Each number is 128 + 32 x the weight over its row's rms, rounded and kept within 0 to 255. Layers, rows and columns count from 0. Numbers have three digits each. The size before them is the row's rms in percent of the matrix's.

# layer 7 MLP gate, 704x256, rms 0.0858, rows 227-281, columns 0-255
101:153181108048101097104084117088125135141116137133125080095148135110105131095117103091122135172100164146085143128091138096132157105154147092057140156106113182161115143105135108077163110101158116109126143161112105109102127120180088103169114111127131131192144146135121165073106168156101106119107162096153207122127072126168148087144180078123129101155218158102152125149112067148115098127144108107086092172089088125082099179136173146102102151169096139158135175133169140094148150068177140172200140091158133129097149115085150114134184132204140126114123046138099152175073121115128092131155133120148128083118178124170200119118100114169120048163119117144141096112119095143097134171149185126146099067165111121095148189146087091164108113128123084136097184165154062119160197100157111
102:149117169120099122159127144102117164105121111104126082091154117108165077121149147106126150101116174080172104110134181097054153139151145101091094161171132100133157056147100127169129107101119121107097091181123073116156161062147157142126131098117141141166148099112152161068120151147143148082084099137133145149098059096144164156078119098150093108064161108188100108079111151152132155124138111120117095137151122170109127118071169165102114132088081092138069102141155132151152179059110141117168116076085112121141158115125201130050123063086157115151202164171119143182128071117115160161161136151157101139197120123097138125124097143109180100070160184118073152170121104182113065142139101145161156103114085170156115162205179162125117163124154159168157106150114140097178101095179117
094:145086132125122075110173144161146156108166147091134080142118153143106134131129091064115161149136176128111080092101139128139125115092141124123116058145073089128129149111138147163131126122104120196122145141131115157111151136173096138114122084165141188077177148112096097159110144197154139141146134145116075100122081122157121110106071145138086066189147158090132069105121115153113125116112210134161077179165110093168132168116082155115135072094071120134098090129069151114056102069118162159174151107160123180121142133072092139133115144150194099153136119135090156094105057169117151094105098089080074114146120074125168107099148076158103126143095127133142132134128164109090101113174132152083099114118093136134181126176020184109185093102092124062104116177171116060132121155158123
095:154160138146160166118114130135101188127104144117121141119105096153156153123154124188116126159112159169085140159198119102124160142168195155092166107077193127154129165078129148101104069110132164117092121181134144138082154147062111107174110091129095126166163171112105114120121147135192135092091149124125144096236138119111121104164126106080185059129130117083080132118079171124081131151098136163148097068130145110142146048116104083159173118116140099091087091191096162112130124094110144124146111143121100082141192148164078208098106154141142144138171151146124155148114137141106132161108181087091155175179173080157177137140149156147122118080130154133076135083081190147115113109138046180126129078117139171126144068147180171110106102104106137134097114134077173144084110097120113
101:095158104106161113107137081142119156122159107153174126146125134140090152130104097087131145154099117125131093145141109136159134126111141083072145076115146111105104121156103066192189130147134061128172148109117098132169081119170105019142100136105113107097095088147153102124107092228148129115077147064218128074148107140123135109147138105129074157153099167131134173111123135124138130173149101134080142137146086113127058121167062143143107133136104108180122091119133154157154136141177092180061112103144119127109122192138097107184123146135132139178132158158179083181126210151134089113120166136143145106118067140162131146170054094157167052116130146120128163107131199178125147135140190143104046117045116167123129148068123160119145145136173129107109152119132116172096133129140092
101:137100182117123074102108093177119159162106119139131138156105094081143109069178151168176173149127121167108084105143141124089113114128073132062176147131088129114142162060180089101177098084160020091106159147153136135119089119160118113089113112089127113150074097161161196142139098131145117123140143150110172137092177170105145173095096147133037155061080186108117114106143178123150137155142101130121118067127119152092102091155126163123137162120115143137105162104165144157200094151157111106118068154114097130134136117115126183148110110153109135100166094132093129138116179164124088115160107152155158154121136151024137157127148094185114079116161121116145073112135133140149080160145183159145190149136148163134212153160190107140083106198156132152124151080090153100127127131123089
108:066092098049125096104220122133114179131101069169108090195146097135033156150117126100068148123126136130166120156174111191163080110135148114129124102154111155107100129132128107085110122169037083100147109124141150156136122159095143118127086131153184105066132136145088110140090062140075093143130100121156149147132101082144133105106170140148163165125149144148131108198142082125159100187174068081071136124116107116140178126096124130139126079114139113149125136091181098100090092114120120142103068110153033172143124111098141082147197129130114155111174067166143115157134065170154105095167078125144135152160111102127115159096098068160095090153189139114143102105140092100109120105112171115161093075138154145093160156134076134139146129133136058108149127106138130167137133163098096
099:158110203066126118119166088112114156164128145068114111156124029084099080145115090138061148109172087146120067114105157112228130061149142141107125138166118144103125127168119144135125174116068136206138093120163109099058102125084120081127200144192127108121058174119101125141098095181139078122088103131129111094106122181097106125092111122102128145125135095101090100203104131136119157107075145116036113138072094108072168198126123081125114161077074160140127114120126104099090147109163167087130102122057184150139130138139096141166126115134106133094101135150064131091130083088138100110120141092081113099151128114099107138100155129136111150174176139118115113099117124136113134170101103131143107148115064099156124113147177117138104086153097184142156128120119139143092090094088093
095:091185151139140082160124152120150104145129135083153151106074132112114104162122117113135142129106142119088190152201146133094108131098116157093168175103136049145134131103113079107145113150071081140103064178085035084145158125120159162098189173199167133114180164155098123121149116101110111129108132063143122137220192104148182114088108132150085177159145202068087158115156148156127102132114196091046200125132088143088111130133110131142096078141124122150081176125131160191159135129090120177106124174157154156152099136134169099111134114164126123126177173138069163125094074133084107157107095128125109095135124116086138121118178140121137153120107148147111127101226159099157109070148114103096115085113125092115166148170119114101179121156146127122110095108115128081117102128127144
094:156136104113112110142135047106094132138124150190131111169083111111141157154135150116126149133146139116142121133150219117119131104172154193117093159134173104177124088092121116108166135158121142126106096143162136115107139088105045161127161126132169142102185136163145119131163103181121148167122102084121148161129139141097164079151090165114102066119107155119123093102163147188150129156151143125136115091213102138105118097114114138152107132168155130124111146126149153143214128132150106144160135109152096182058125146088132072122145099110085155122120107165185179087150110129073115124133163160158137081109125067140084085142134090129147103118139163085075112085145207108122179152255180141166157160205137138091106148071121108112124164125094064134142168107055066105183146132150127
102:142145140095127120129159075147130219143151070090074118167104121104070071093123109172148121147164115133065136117146164103107120141145153178077114137089109145163149158103178127144130087120069116158109151109128053145117174138171176163173097093132037172066116134078108156141166082127105096111112157145121123106118085148152097110076177181113129136156151105153090152160117152132151085168117077124173105097107110162130081126177174144128132184208150101148089139097090090165104176108147121129118126063119036149134151160138150169123151115077147120069139085085107106147073138133138124138212078128125088125082101140092110091116142115141109098156126090119179092134143100125140123117129149109159135139129181116076145138145120154182146170107093104150145137096101142181089138090215152
094:080092129175136144103155169131134158157122036128175123155145093074044130140135089075078122118116120107125116111170160128120178153132156076161207155161125139130074146109129134159143145140117132190108090161160148119124121119140132155117058111153094110096137067112155142109118117160065125131132143135109119134097156152120191081138173146125173117115124130100149049096096115128211137151131149116131103131048098113120184085134092155115127079080119131100114098156211120195091140142076093123070149190131119120148086083181159166168148160151124121102074108157141127168140094162116139123141112131144093097126131170167122168159136087156088066141116167117137100164165123142097115175179142164134151170058077166073144156123101140141148177147164109107156132114103160129109074048162110
094:152123167163141110186178079134106126140099189122130118106133142092110088064108165112110153117123090117141108195187134119113093118068085106140149093102125100168137158196149092125147091163120156081057106100141140072141132069101184078080187094136127124109120173133114165135143139088091102080179143120145118120139101141072147139092123071145135111146118128165115095104103117167113116115201090164143114147147059156135107127173108183105164123132071129140109160199168106101150117072140107153102150127071125130112190120110061161115160062084135180149076103118136102151136155164162143103112110145104120183069127139171160143134163116120133119104053108119073130027150136111113129091144159148170141119118196132134213129122172136170126158115098100141151167092099092138126133074113108
103:148136142119118052132137167110125158127094120086204103149141131089131111122034121088125099156136120149136077132063139106135126164115108131137088193124161125138150153130131135172112139047144148088129167125176112069115167103151132194104063092162141153133152124107144115097139172110142087103134121126090102201171165133139189194139115088084124137115115128084134089129145098125112112145057174124142118112116074102117173183118109150144090133049058107144075123106088109124191133091128125145151071115124080085145166115059116115069172121167148153178090084153136139124105162175152106190095077114095100095113091171101109106147085213109138155136124105110092144127080100115192114105150113201142090119077071133125139101152141107109117121148113126101090155135099084094154094156136131
096:121156103130024123085187076177144118162130154169111091091171177168151131087082143082123126124145107133110120127100104153067099076156105123097145173139133148128157065085142063125116191091142171152085136125057130062104158089082143107149164097124115149087132127133089137135145158160112129130162102136115135075096169146107114096143157114083111082150158111121118137141200140159108159132114176153132163175122137132101118085165210138107109097159094113145165127188060130094155168176106204103138181162094147117122185099148171091110141070155111189144138059131165103154150142134166088113125159158138157113111109148069101161140125121097111168176154122148095166109153205137120193143134163106156133157145103101074115150119159140155128108156211141127158095151100111159139148170124128
104:150137106126142149125079129110106096082171109110128097142120149139105036138065166082211192140078131126085132140165130093157173131118166162100035136139166138074111141139121193107132109125096115102179153051168101141146126145131041138112147124109104070139105092138167137136127070110106131139141123142126130089191100139125159160121116097142111144114138113098158163137117115099128108082098184099068107151186119173126071125152142131111112110186032180102106092164154108126153097120110134147107111105089162133111073167109127135138124162082157073142132160143077192154163096117122132136074150105212097124113140099122120145176167143132102169114088154107109144161156134136189064117159138073108111137157111138138138135194121118114149132083153098110161150104150112122124154214085056
094:154139188119122116100133186117138087163138094134124112156182114145140144147129196167142137082075120115112163181140102134126086146148124147141122169116132099129141097119137091052140146160100119151111192144090110156118156107122110124152133139103180102162115136135150133159097152174144105124149059182097164101172183139119141133050111148180125150188152157125182134103105139182144120106089067080140093083131163173043147147142124135166086200201178197147182139134128147165187136177162159101111124107196154106149078062165120165104106062146133122156182119127177165146127139149143157108148160110101132087129119103067151076176143133155144134121072081150181129133141173137087166157159108148150153148137149148092150064165135095116165146106105157092073177084159116155089124143130149
103:121130144085191074143174071128107146170118135112100144097135127136162145126127083141115170181087080125112150155170144142128044139123156153120182096148132216122093124107108164141127113142143094175139180121105106094159162147118182145156159112151093161079140122142093128103103083177144112098124136120077117160109174145134187124090108145124115151084103155111143144104109093169116112135156191113103113126088111074106128125132093116151151188061134101174096116111157085108169108140115131109144140103149048083135151132094158121108179157155153181104130168139200089132215112087135117121100098125150178140126183023207106062124137175136123166110134096137156141114144066074144142165104133117124142187110210190102148138083097089129116140062086134111107111107159105120127084121128105
107:147083134095131171168107061129103140160148089107100142149140129115117095112062167185114167199117122135094091120161113141143104068149139098101146104105140113214151077132132124107106177109107098148084162170128130120111128133085149130142158145134079104116117108111138118093161092122154101154123211124141192206141122114129179148142136160129156123119150122100076089112058119083131181088147085142145125145121140121091164187171169150130161132101116100110236115154143122122115114155157087163154142114100117182098181163138155106135154099076122128153175163132173092072152143135164146149128135128136152205162112176116109095119177144142162096106139071107145150132217150211124128161097146083173100114050132154115132098155154171092186150105104116143076166129166154112161094121145198
103:103165081193106140095152137134130154050149107106162099147184202119145125063085074143091104063150147134167230146136136182163090118158145158135102111116140149108110102141173118123162106111112116090055129133122150128164096148133091192144168132118128149069146115091144168138098102137120095087200114055119105161104123135128143117126176143114074148094109105100148112163123122110147130128129083122142146154152149128116119172152132187115172134140132123087061123139167073127126093092149129102153101150107132136142099138163160150121111145195123134082116058123107146085143143135114094169139147142179103129139148131124196118193108076113166111129161187154123122115164016171112073138153160145121058092147118135191056196121092154165122125124122165109119145122084168104088157103170104
099:151097161126117130135169114155177109167163095142117103117160148104172127144122110123132127189135126165116134158148144155116114092135113133123111129117157060078129144078143169099143246135133126062151142106167153144114156144135132120131137111147156123103111128111143100171112129079123087136140140144081143145082148132184110118162162215159090191095137133107121114166141054143107072186094157080155137134166125156133130144085124143126126111174143195160077166126171146147123172124093098131065161068129075087128178134153072167176116120164237135134112088111070143129114121140150133166098078094098157103150117118139177151102182093129112134169086120154083162139125128177127149100162127055172064123134114086159136152089104173088167153150110121062101179065070104173148101092101135
102:169126156154173088122119163155118147152089139121116108167104110148110146068102127092124126117147160108200160106187172155098093139119130109090123148189123108081132142155133178142126081107134137140208080137141145114161125115156155143053143132100137147084148127092132130175126152102122158117138098188155136114109104107145148098068104093111112200131175147089075105127157102130103121189138063106106121113121131149163178081079086058156170064145148146145067145134208123165129092090134192183164130157101101114151197167129178150070105132119092150108140052062113132114153139088133124148130137135139121136080128121141138142192111133175138128177078149123098124112128031186171140161180097124122081094133109086136110042147098114136117111115090102173163110135117129107079106153170094
100:131138166128084106114147062079075163152127112097151133116151147123124160148152123113154173103122175132078090086156179145147141163114161051112127088136140198140143089136148121145149140130122079166143196110142159063107125101186145165157124083152139179164116074179075133136118129152115108145113084067137109118118093085089134142170145140160123155126095122137156145063107153159125104111101093187119131158143165129113106120157079182113162104174158159116153196102118116116133088110128084146003114120134134144179183124119124131109137106115153144115160092153093159160149126115146190153137154018084131086054161155087145049171076102178103141169140114122091056128123156133143081147106144081116161097131129063103160115132176103115142133163150130154095148106112108162088084122134135
099:086198119115127134130142119112123146082136145160157072112101161142138123140136092132155121148119156121175115111091136109146160137094167142087132133139132115180051181162174175155121131112158127078162149107174170076125114067139123109101169086063124140117155124116145146130102107148095145207094095096145106145157064141087167135128082180116142140097142164113145073119097119155103159089137124127129143139119143145162165144164177168129126114121137144161112118087131105119121167077105083082151147057123084105054132141117135138099170167112157091200156108096113153092121100149169155122144096097129136138097131072087108205074171142155131142135169183144128077094162142112149138141116129130125164172160108141101126098161115101189037036140110102135083087083225109080181095210126149
100:142169119091124138127191153125153134099135092118173146119116111087152078138120123115123145114129119091095174122068163092150121122121136154110109152172176154130121059113194138159103154093082137147079071170136125121131112123140091127059101146179184136143138179088144154092145125148157101094152181166153172131113086117138133162150182107127115119134144113090099133178176141151152098171136111131148132111132148158079103122167120139114058186073045161087076144146115161081112091161063120160145182077084078042107132108110049081164076086121088158152170139126097150143139126168168083152117097115117132124120140158132091112091105127100146178155093114105175084127132117196135169112176099147089124166109101119125119100089144083069167102072144135128139051086117184142097130136201118
101:127095145160108174124077161123146101132096169096113118147125117121109137134139108171148163112103146070164094123145122116065123191115176116121111149154135151191089105090184146151111155107116140150121144199189102132122094106094117157158134114121109156131118110088135163149123174131057130149145122134117065139145123159079158134143185119112109092122150161158173131137129121109153134175085182117112181153109066205097167170182093158109071120197103163087144140163093135084064152137158085094121145104119186073092114139147141150127116128157162143191193155124126157171151153173163132131131146112158105143145180103190105123128087113138150101105175179117137106140102112167208140146149082095064055149150179120155150115187154056121108111087148174094124093081148114166204102158080133
107:090159096116145147144185144132153118095024084141093128111137192091153119127097132080088177101107155149136087130201139121159151151100181152133156189154206121056110118113132059138100135153109138102132126105114100152080090137148110130082177124137094124118081111131097139153223124146134175126150142116103135144170080160147139146174163076152096097099107128103102151115160171133146154127113154159100104164092131151126104113141105103126172139135123130206095061094170165197138132152183116141094157187143158130088139142134144163055162100140097128165101093096146119126153088098192115138131203101170120123157143178181152077103134169127113071130126124108135133170078136062104123109118077151115128071130161084127135118149116086130151112178159090129192099161130140082134157118058124
100:116187094178101155147174100170160154128058124096142118093206128151074122177131164046098093114119169126099139136168172155091116057150104123103118105105185100163110108137115057131125152110175150224142131085068163124146106124129126148132152144130130130082114157164152100161144128161150156180133150097122166087139102114099116113111153128085095099155129151147113133164104192129097173078137173160118068074134104156138111122099091174063102126149186042114099099114095049141167141142115129189143122121096147117143099115092129136095168170109186128071119116172121161091193109096126173123097135101117046096153099155102119147146172149144129114120116171113151135180148169133101160129138116130093158080125092114128125107077064146154128140102118094105062086072099127152139121160115143
097:131132149092101128148142174152157090122147040156151114069160130118051142086093118190172144114106122123103171181155130146168143198114177147156096073154105179149189130133146093129122123163113096123120086122193169187075167113077129125121153131137089074111182118133124113133108119124160173081108144094137146070121113112183125095100119211178153159132176088122076162126140169125161078082107159134130115194135130122154136093104096130134100160148168151059117115086104107145090076092113082135126132144058077125160119087167136147100180141154155098133109131154179100108143129116111165160197154113137124144103096145134182100146141143133108133054152116074086106166079052170120148084132122073132138120126168148084151113123149085149152195128136152159192096112136092128154116145146107
094:133145093135099138168114117151118124204167133077174149128115143197140129134110164108090154138138137131082095171080121129178120138109110140102164097150112132087121085141160078124158083087131151127091128103036105161099112100176047133164169151137114173144156119131135169111202104129114194129113170132125149180120117133130141180084198119155139138165111114112120056152111180113112136134142157096106119058128159162089134188087140163133172140088135110182020086105151091105169161144122065096073171121089133074139138109120077105152154126131107100103131155140110140106172122136137126082076154053092133141155154220115151161169113129135094096132100124133072059153086123107096129062152142117131082097156124120095111136113167100143114100104129145170107107095162086078117147109161156
102:157100093070135105157129117138172167075147059120165120135098177136139121088162161124151136080079116168101131098171109139161150158126140098127106115104120141081147117110134119076166146099194175121120164116131174126101068107122154128153160176156060187075150095153162088062127150091133169141168107037100117170109130083116104090113137184150136092138156133131123113077119138149148061150147124146127113125131132113129211167082128101103110154159127071068136109085091156184057201147097079109154162146099096146128102169106126111068097129085173158074071135125146095157130177138149108182107176141153148134192125083108122097124105118174134143106073112148169105174078145120114145159111130120105100104089108138114107156158106150133129146090139123151146167162090067101127061124156204
102:200053129121116163119184122118061166149084104073124140121159140149161180161089123112128136077129134137131135141167169137091027169128172187128075102077171126118132122127144127155128121119164108081166157138107123087167113148134144147130189164081185080146164136109135106150127091042105139139123094147088124157117100116171146125126127121138128124091177151135144083099181097120126089151104052170138157096139135103165154104105183100049097182127107159093115123172156090176110163103120107096154099152131149153121120158127105087146162170186117143146105135052069125098115141113078111122112154111121104148151124127137063065116111114152149109139125142101171133098096128140114119121063229074101119100081088083117151100110068133152173059135082099133090129139141143120164106101122083
102:131139119105061110120155194111102083100090130125116174124148140194109170155108102149159119117093159128153105160138083144096102108049082126142147165150126122088119173190146097108102154095175087135080165135110093151114151173144134104084141150146125105215087160132179115072120152176132117111146125129128153184165167162129115124121119130138091133144138213141095099139151099088180124170147117145113103110067096135096148135169176142137122115095085146128103106147125082156188093067102016116187092120094166161163121075160129130104129119165129094068162154177181130178153142123088053130130146116125061125121162071137096098090103076120139126161100111108141124087203122147143125123086124199170115129149068141169100130082138130192121105149122090100153124098132102143162096155109154
102:114151118149146133112123121127088121126098161182129197139142152098115181123137183174137108107142124192100099140153068163098136123183169107131167159082104059097123094165156117125104134124127184147180160118106129118143152132137150159129128140084101143126121133152158120136069175144079110181094148174095178131145126127055134082129134098074009136102114201091076144076129123139101088125172131105141135121103097137126165211138137136178127110141165147093115102162124137109148121156162179125118133125077158104163150131097096174117127134168146113168166111179174098166135109108089141085126127144139075118143119095136106173078167209153115157128081076146128172110152067065199149184108123123111117118127064161138121150151133046162130172107085137150175148161156065130173164140160130
102:076078149080071145132173050124139127153139138098141106129148101127142161113121102113118120107173140132130115133107152180109116145101208152133110132140093083071068134098140075128125148119147085120081104056163112124112144109116099172125173191108144173078098112159119135106150132105130135182098090072180168156114133101075129136124098155184133151113165132133179159187100052150099127175145176155168151112092097083104123129115159131155119169158109151122098187099122077124101107112150167113134124068197089128139119223172135115114116082090133108137118166080088071131164154119051110115138095098131105145124126119158133124151104152106129134190150082172136102140182117073092162141168139209139158098144164125087169164136141166222100197120150120068150148118135154124150122112119109
103:138197123144127121109207134157164142083127110106161131111144127181070115119122143086105130152099118161123122170131163170089110106122070103128088129181180143108116054172139122081115135092107132136157104167185110132123158177111133187084124121088105168162169110110074177102083143104165140111145120121164109184120104136193108150119096119093151104086126201117152128056150111149104166136090168104121030077169116158151154113136138134143147117100132170102164078134059148144137113150108116157127175110171104149165169134153114119143218172132103112192196044120095085101128162181175160094051128136107154125108091131128120076099098088111118138061105157113099140129117191113150159162108132128125127094106128146105149150200140138129122148095124144145116134180172118066098158106110121
101:168139124156127134091162161161157119131158137112124106150130099134142147099094135082147143121138130128153141107138171117159112103107141133100117159111134140093156109119141087201079156112166114135149104082116083111080122104183110135154128073147158085132172151120139131142118149167137125155173116116116185093157081099064138083127136143150136072125083133108161105087164135131158156149112125157103176131131146126175128124117176119163088102111203064117108234096140173119152136112200158125099112105104122132168188109084094141141093111094119115179114133134106085123140149154159118150168222116148188075168125145101132095202173091075185108155089090113107081077199155101061167095090157172206109141120115177097131073091121143146140162212130168138132138109132060105125204107151128
100:156133137136129139100176213170155193160124138121133115110116105160129140137155163086212157104135121129155109163160167161171151158141145144114114161104110142115117126141155093123156128098155158109173143125090131168137161146079166144203112119099158175130109187120129060155122143115167112123101120097107173162131163161161139107111132182153180169102196130120186050115128111173172120175118167093118077120159116116143110120133112143118095126099109088226092091147149240089116160148114120223140150135133160149191185124116109106109104080151175187091128114179155155147102139091167172125137076078149127160153082140155128098081104149142120124138111142158141100071106116064122080098141146111111134139081148164171144147139155158120166112121178115098079123139138099128169052162119160
097:066091167082076125103158088144129141146104104168215082105113164094118135132175130117072084118116082138153126133198127147178164142109180140108118132115156125137118121156074135135170103070063076182128154159109133182113131110114153138101101099144151114140095151091164153118103157171146089191185134147150115070160138110080118079084138121155158101127169171137130136070163147187091138128151093121169144105148117112081128170113090120116070149110145121124047159118089127119096148145200122127092119091106177098130156103130185106159113120202098137141172136185134093094086147117150158039148081163103134125159168181151209107145178138093119133088115085142119078120151147119084127151102162160165126139130176144114165127151142131161139099130130109128130223127125171107070148143143174
107:150105132156153176121152170141064143157150150142159141097066122120074137083165113169112154131172116114090075105128174087136111153168119103143124106113172101168136111080083132087120116121126153100159150126062149079154118151078173145121141184153130091048193133168115126153119141204053104166126157149133102143133140130095138091066152112137110087162126161132135100182094102109179105101094102101178105147166168141069099153156136126153167120113081145118172112115102217121125138120144124194142130102107134139100160151126182122074116121085135130054042111116194191145144149089099164128155150123098158170108134147121113157129130176112154123081137127087094142088170077074118131094138117129118241088090137098153104195128125169109139157153111109088156133118089127083127162103148099
097:134095013185130113124106134090178104159146093128141167161137100146173171106108146121067174039159160123123124144118160099124094125119105151137153124136129134149110087123180171094112101180097081142142106117200120115128135097136115140151159181092157174126123185103068153111141085114168110111132146132078189173114140124088085079198107128082106116169127124057145151130157183111119123130142126078124076153138110151109101080059122141131120161110077066153148135135136141118072166113134134137119141125083173105114120125091118109134158199205116173156130149133154099098164101123121112075115130157115085105106101128086148163149119122171126072144195099119189156118134164104149098079144090124137120141086119120044081149162165151115114079161126190164144128135155157057170124067133117
095:108103142131132140161107075088110069109168096141138089154074144121123137109105083116150164100110149146112096107164151126147078135158174105133167058110098132079132123179101126185143131133179116131159148148123191154187192138155074153142159098109160083076138098077150105134132135181111077136092166152109125047109114124103144096127093162134160126175115119184104121115106181133087186127129138146088147136101109137178105135163121118134141122099110155138089080070096112113153132049112090136200120040163086094136121130073138185143138102089138162158156128075068061148140107101220057099153115144168079181096129150159179181168110161101120157124083131143193144089139097151140116140135076122109127129115141169117123108106143105122123133109110114145115117121142168105126050104179189
095:100153140176115122072219114116109163134170150101123109136127075096118112159098084163167095043082149123154077114159109116135134159092125102124145187076103120130071090144170182107073223109104107142184148095155126125094142054143128115179094151181168138156111181119166120141157139135131084142123106110096075113133115067098105079100094165117091116125102123119123161099135121100122116152097148124064170129133127048096119156118141081095130115151131040137165124157129117102133130121130103150059118176147118131121160109122051205168156112079100115115125134117154167162166170146149143114126112123120129084090080154060180154145129104149100142160087153149093145085092156137067059109139131116128152098089094145099115126108226112162153125173157131149124089144142156156093118111142114
095:133124179143123117135129156209160155140096089136137066105131109083140077096137177147130077135197127137177140092119130120141176136146083094165126100143138157172148096150143122120124110118183123132083145113104113129111180133125169138195112097101085173145109172148099191171127159112133137111180118096129140103156143098084121080105118122114184130077105094163098140112133105169152136146114134126135111126056154136144082180126148143157121172127168142140166069168028154132216117154127062120059123134091147148181124121145081139159161088073110152119090088091134148186200144097169095079137080158151111147059122146115172150105107153095106156084162026112131102068152184138072156138105115098161160135088133161119153129151155121175120146136124137119096158143132145144122118079073172
103:102110133132120143068153165145077114075174141092154107094113143107096126143151179105141159127126107181168127165100181127075164060118137164122124132125176127126070087150133094152192094088088100200175106118083093162189112123145128165131094141154136148131129102154165120065101129150113150086135177088129165113138166134122181074165096055097159144131120058146048124127195150192085157139133125186157112159132114086137087124151118112145142149142122138074138105041112184127089098141114108092122168081108105140123068149121105118145167156095146115140091092086148162195101103160159103111091180175148149115125147110100149140146166117204159106147155150151156135106135149096149143085158155184130135114143143158085160179219104080140165089123145200113098159141134120123116103108124121
098:136080123147120136161120158072146154084129109098111084155080159064126127131164074134136154131071082140083082103115128117091076171130186098142096133160176132180129067130109170151129102119136071110129138151141077154183128071145130142089168167099147156097116119138109160123141193180114123072071154128181148111125174084087109168138166079078159153109187182101133153152185186080102129128111114133121109081108174148150113174168065155146086148154165136161086127160175131151106138147122146111053137169144135120148171165129038094067133143146155109121124153148161102155138131181146110121074130146117142182155139159103169147147199118155127178139112147082066143167110114117129117153083144150101141112168106158102121118166171150116121226108084127100093132167161160129111122121119181
100:098091101066085161087082059069171143103147129153193126117108110062079163016141196156129081101090112069127119149121146135156099093132112125104100157125082179165218183092184163127158117164132148179085181074106137143160143152128148153129126192129103160140099156091116160114125154134180102151140136128080135032106151106104123107157122148175087184087129112096075178123157122127151147126098115116082166087222139143143129177131144125097147115092144128126163136117136137131096120138103127146119141139153164117136140143083138138133150084170105167198095094133089132141138159126155144158158127116148160069124145128198158181114161135151144130110126216112111142108177168138115126123111160194132173159143123179133128138105125120121109132100141128115139177118171141115061134098153125
097:113070082109140127106116140132164173166128150139146152123175087161154151129157140152123147096056156175136109153132095107123152160116125169137078086127113204137126041107108179112141136183085080116108121138088134152118131114112177194098105149088153168137186075181105143140165104106180161193100086118218132126086167095182101115168114107144114080105116155093158111128154102155118091168160063226148086122095181097187159114135081107081148181159082115110122168169118132094156138124169137134114227125127150149139089088097136133072110140061138142076110102154128125147100163126116095127182153130069107167112174178105110138133120130119123072105138153155090142152157116067118122136162124169158088140173124152136118121079128090106116139149153116133107141139160136123136101188168155
103:159165117105091164075152086186175183150188113152137157124103171102142107148170118126140164068133119115081081094102147087135160112114127138119124122076100122147160136111096157157111114138150107094169101135091119157040120166066120183139137097068140115172115117145175164162096085117129096141123117179160110129165099132102156170161090085146156089136157173122165147065087094090178101152097101099178157215146173138186101151118106164127129103124151149130136164151105131199111079130225059103108144174092121088129093119106179126123148128147105136129103149089162165143143076130168156167123124129125097148157113146115115104142163102118191160164088148108138163197073190193105091105133102138159100129121148158096135138166081085150140110142099080160092093093180138140135077153099099
099:103085177135162149174160079096184175109142138174123127155118112118132129099229108146189133105137129098139175131136169143052159163168137117153153175124173118148138096128127176152156122162116168123101132074188160104159079139112063127127167189125049132182166130114125155113163166098179119189090066150128154142147135141132096130196106170092097156146118169100127170183142156107069096110146122111138239122121101128097130150126121122114132050134165147159078071096161138132130140133093111153141120094060105104143163120181139083088121137081124075124113165156138126113149116144120132175136094149082086156121143128097152177081149115150123147114125069105088110151047101131092110093119113104104156155138071135135090091117146091116139144189146103117132069086117070113143144112102143
099:165104159135108102127123137096117131055135124157122112095073186106160183138142144100124091113086157101105153148107133070126162124100130195148109142087230086158128186116100100145087168132154149130148143143113152104134154158120121123212114179142077178173091118090185074141113142085100075111135099094140049160130098150172146085079146145173101149118146119125154145112175126143129105092162145110106101108154132113100130147175120129161138146107192152115129140095083129219156134106148111111132163192138116078133134127102177107087185142193143070096168135132136092188080109110167149134130075116148107231129145133093129037126151115121071116119140178094099150146082102131130096076146105117156126119165127125148121142120095159135131092084158119138167161056107102095114096147183110
098:140080110122140139142096110156155090120135125109063110167161124110087113104116109136098084103099173176087181060129140136151131166159192127166145075052111155140163147097082131143107153051110107116118170157105138083188183108176095122126139179110151152160142046135117109145116146124169161108140152130147152115140119067113092126119140107128148102085158177117110091180080152146151148128059170122167102093110116168195157095111149194125065095091140087100144126095144100144141099090129111133170175130121102167083082103099162165111098069143133141144126126136105141138176095133158086068104160144169139026130096115122160185173178080137135123166078135057151092102140132203172151148161154096124128130094060116103112093170121160142155090117133131081119093135121148101136121108177138
103:117125112091141202102136190066099096117185089159138142114102180136134158136099125143153137088084108169094080116112136124130127096161118120149192084088138100113108090168151130134158164145106084172070127095100150097164125155151130133167158167131142067153230099131132133173154092113121167099098122099138158135163132150110189154083155112138142095085172101165190111150049110100142124140108168118203115106114138137124103188117155100118124124101175168088139143104100094101114136147167114175118131132113150165154093105084078097104107067111158138155182146121158101107153111133111076120109121154123153127211155076115115146117152106038075134082162115099057155135108113099106129136104117169083126158116121118140137125092119099158142123127100205071170217069087080113090084125144134
098:179145071091151156142127132151131127089096114134154118076110013154087126110111090151105150155073078133158143175149156155148112088187105113125146159094226166146123149171108161146154222173141106154135086128079131131094091186128068191175109102142163105179169153181127141159159105092094164187089168115067108074114072109110119165124134137111088124093111129120113130115160097144126132085166113127191139137112121128122120169060144098092154175150162114099054099159116126165143119148152141077146136087147126215170144114092110166126094131193161170128134138171127172085126118130115127128087200144071088146142116140126110141118134140140137173106130127126181161175065103142083145134120108138087133180102165131112106120118166140167093175132098145124140160142117073115103124128138125
098:220118077149160156127163110108097146164099154152130148133097084149098060215133235182121140122083147141123096095221083120112114091119153123131144065092083048102162124137162176170073129133135146174142101087092107107121154103171124165110116139119117136118092166164125150120128098114131163117149103110174141123148177099164123200165158099076146138135136135124159109143164125119142104090162116104172120077070149147148084110154120149147139076142106155083138152117135158112111149192117120167142191121097076118178146151100126145156120148087155118105142152142089149182104155120149127206086081088118103129127093160110169136138149173145117121100125061086084181097150164093133128128123108116195181138118073127111052101170154148148132141108103102110161105125117113078060146122149143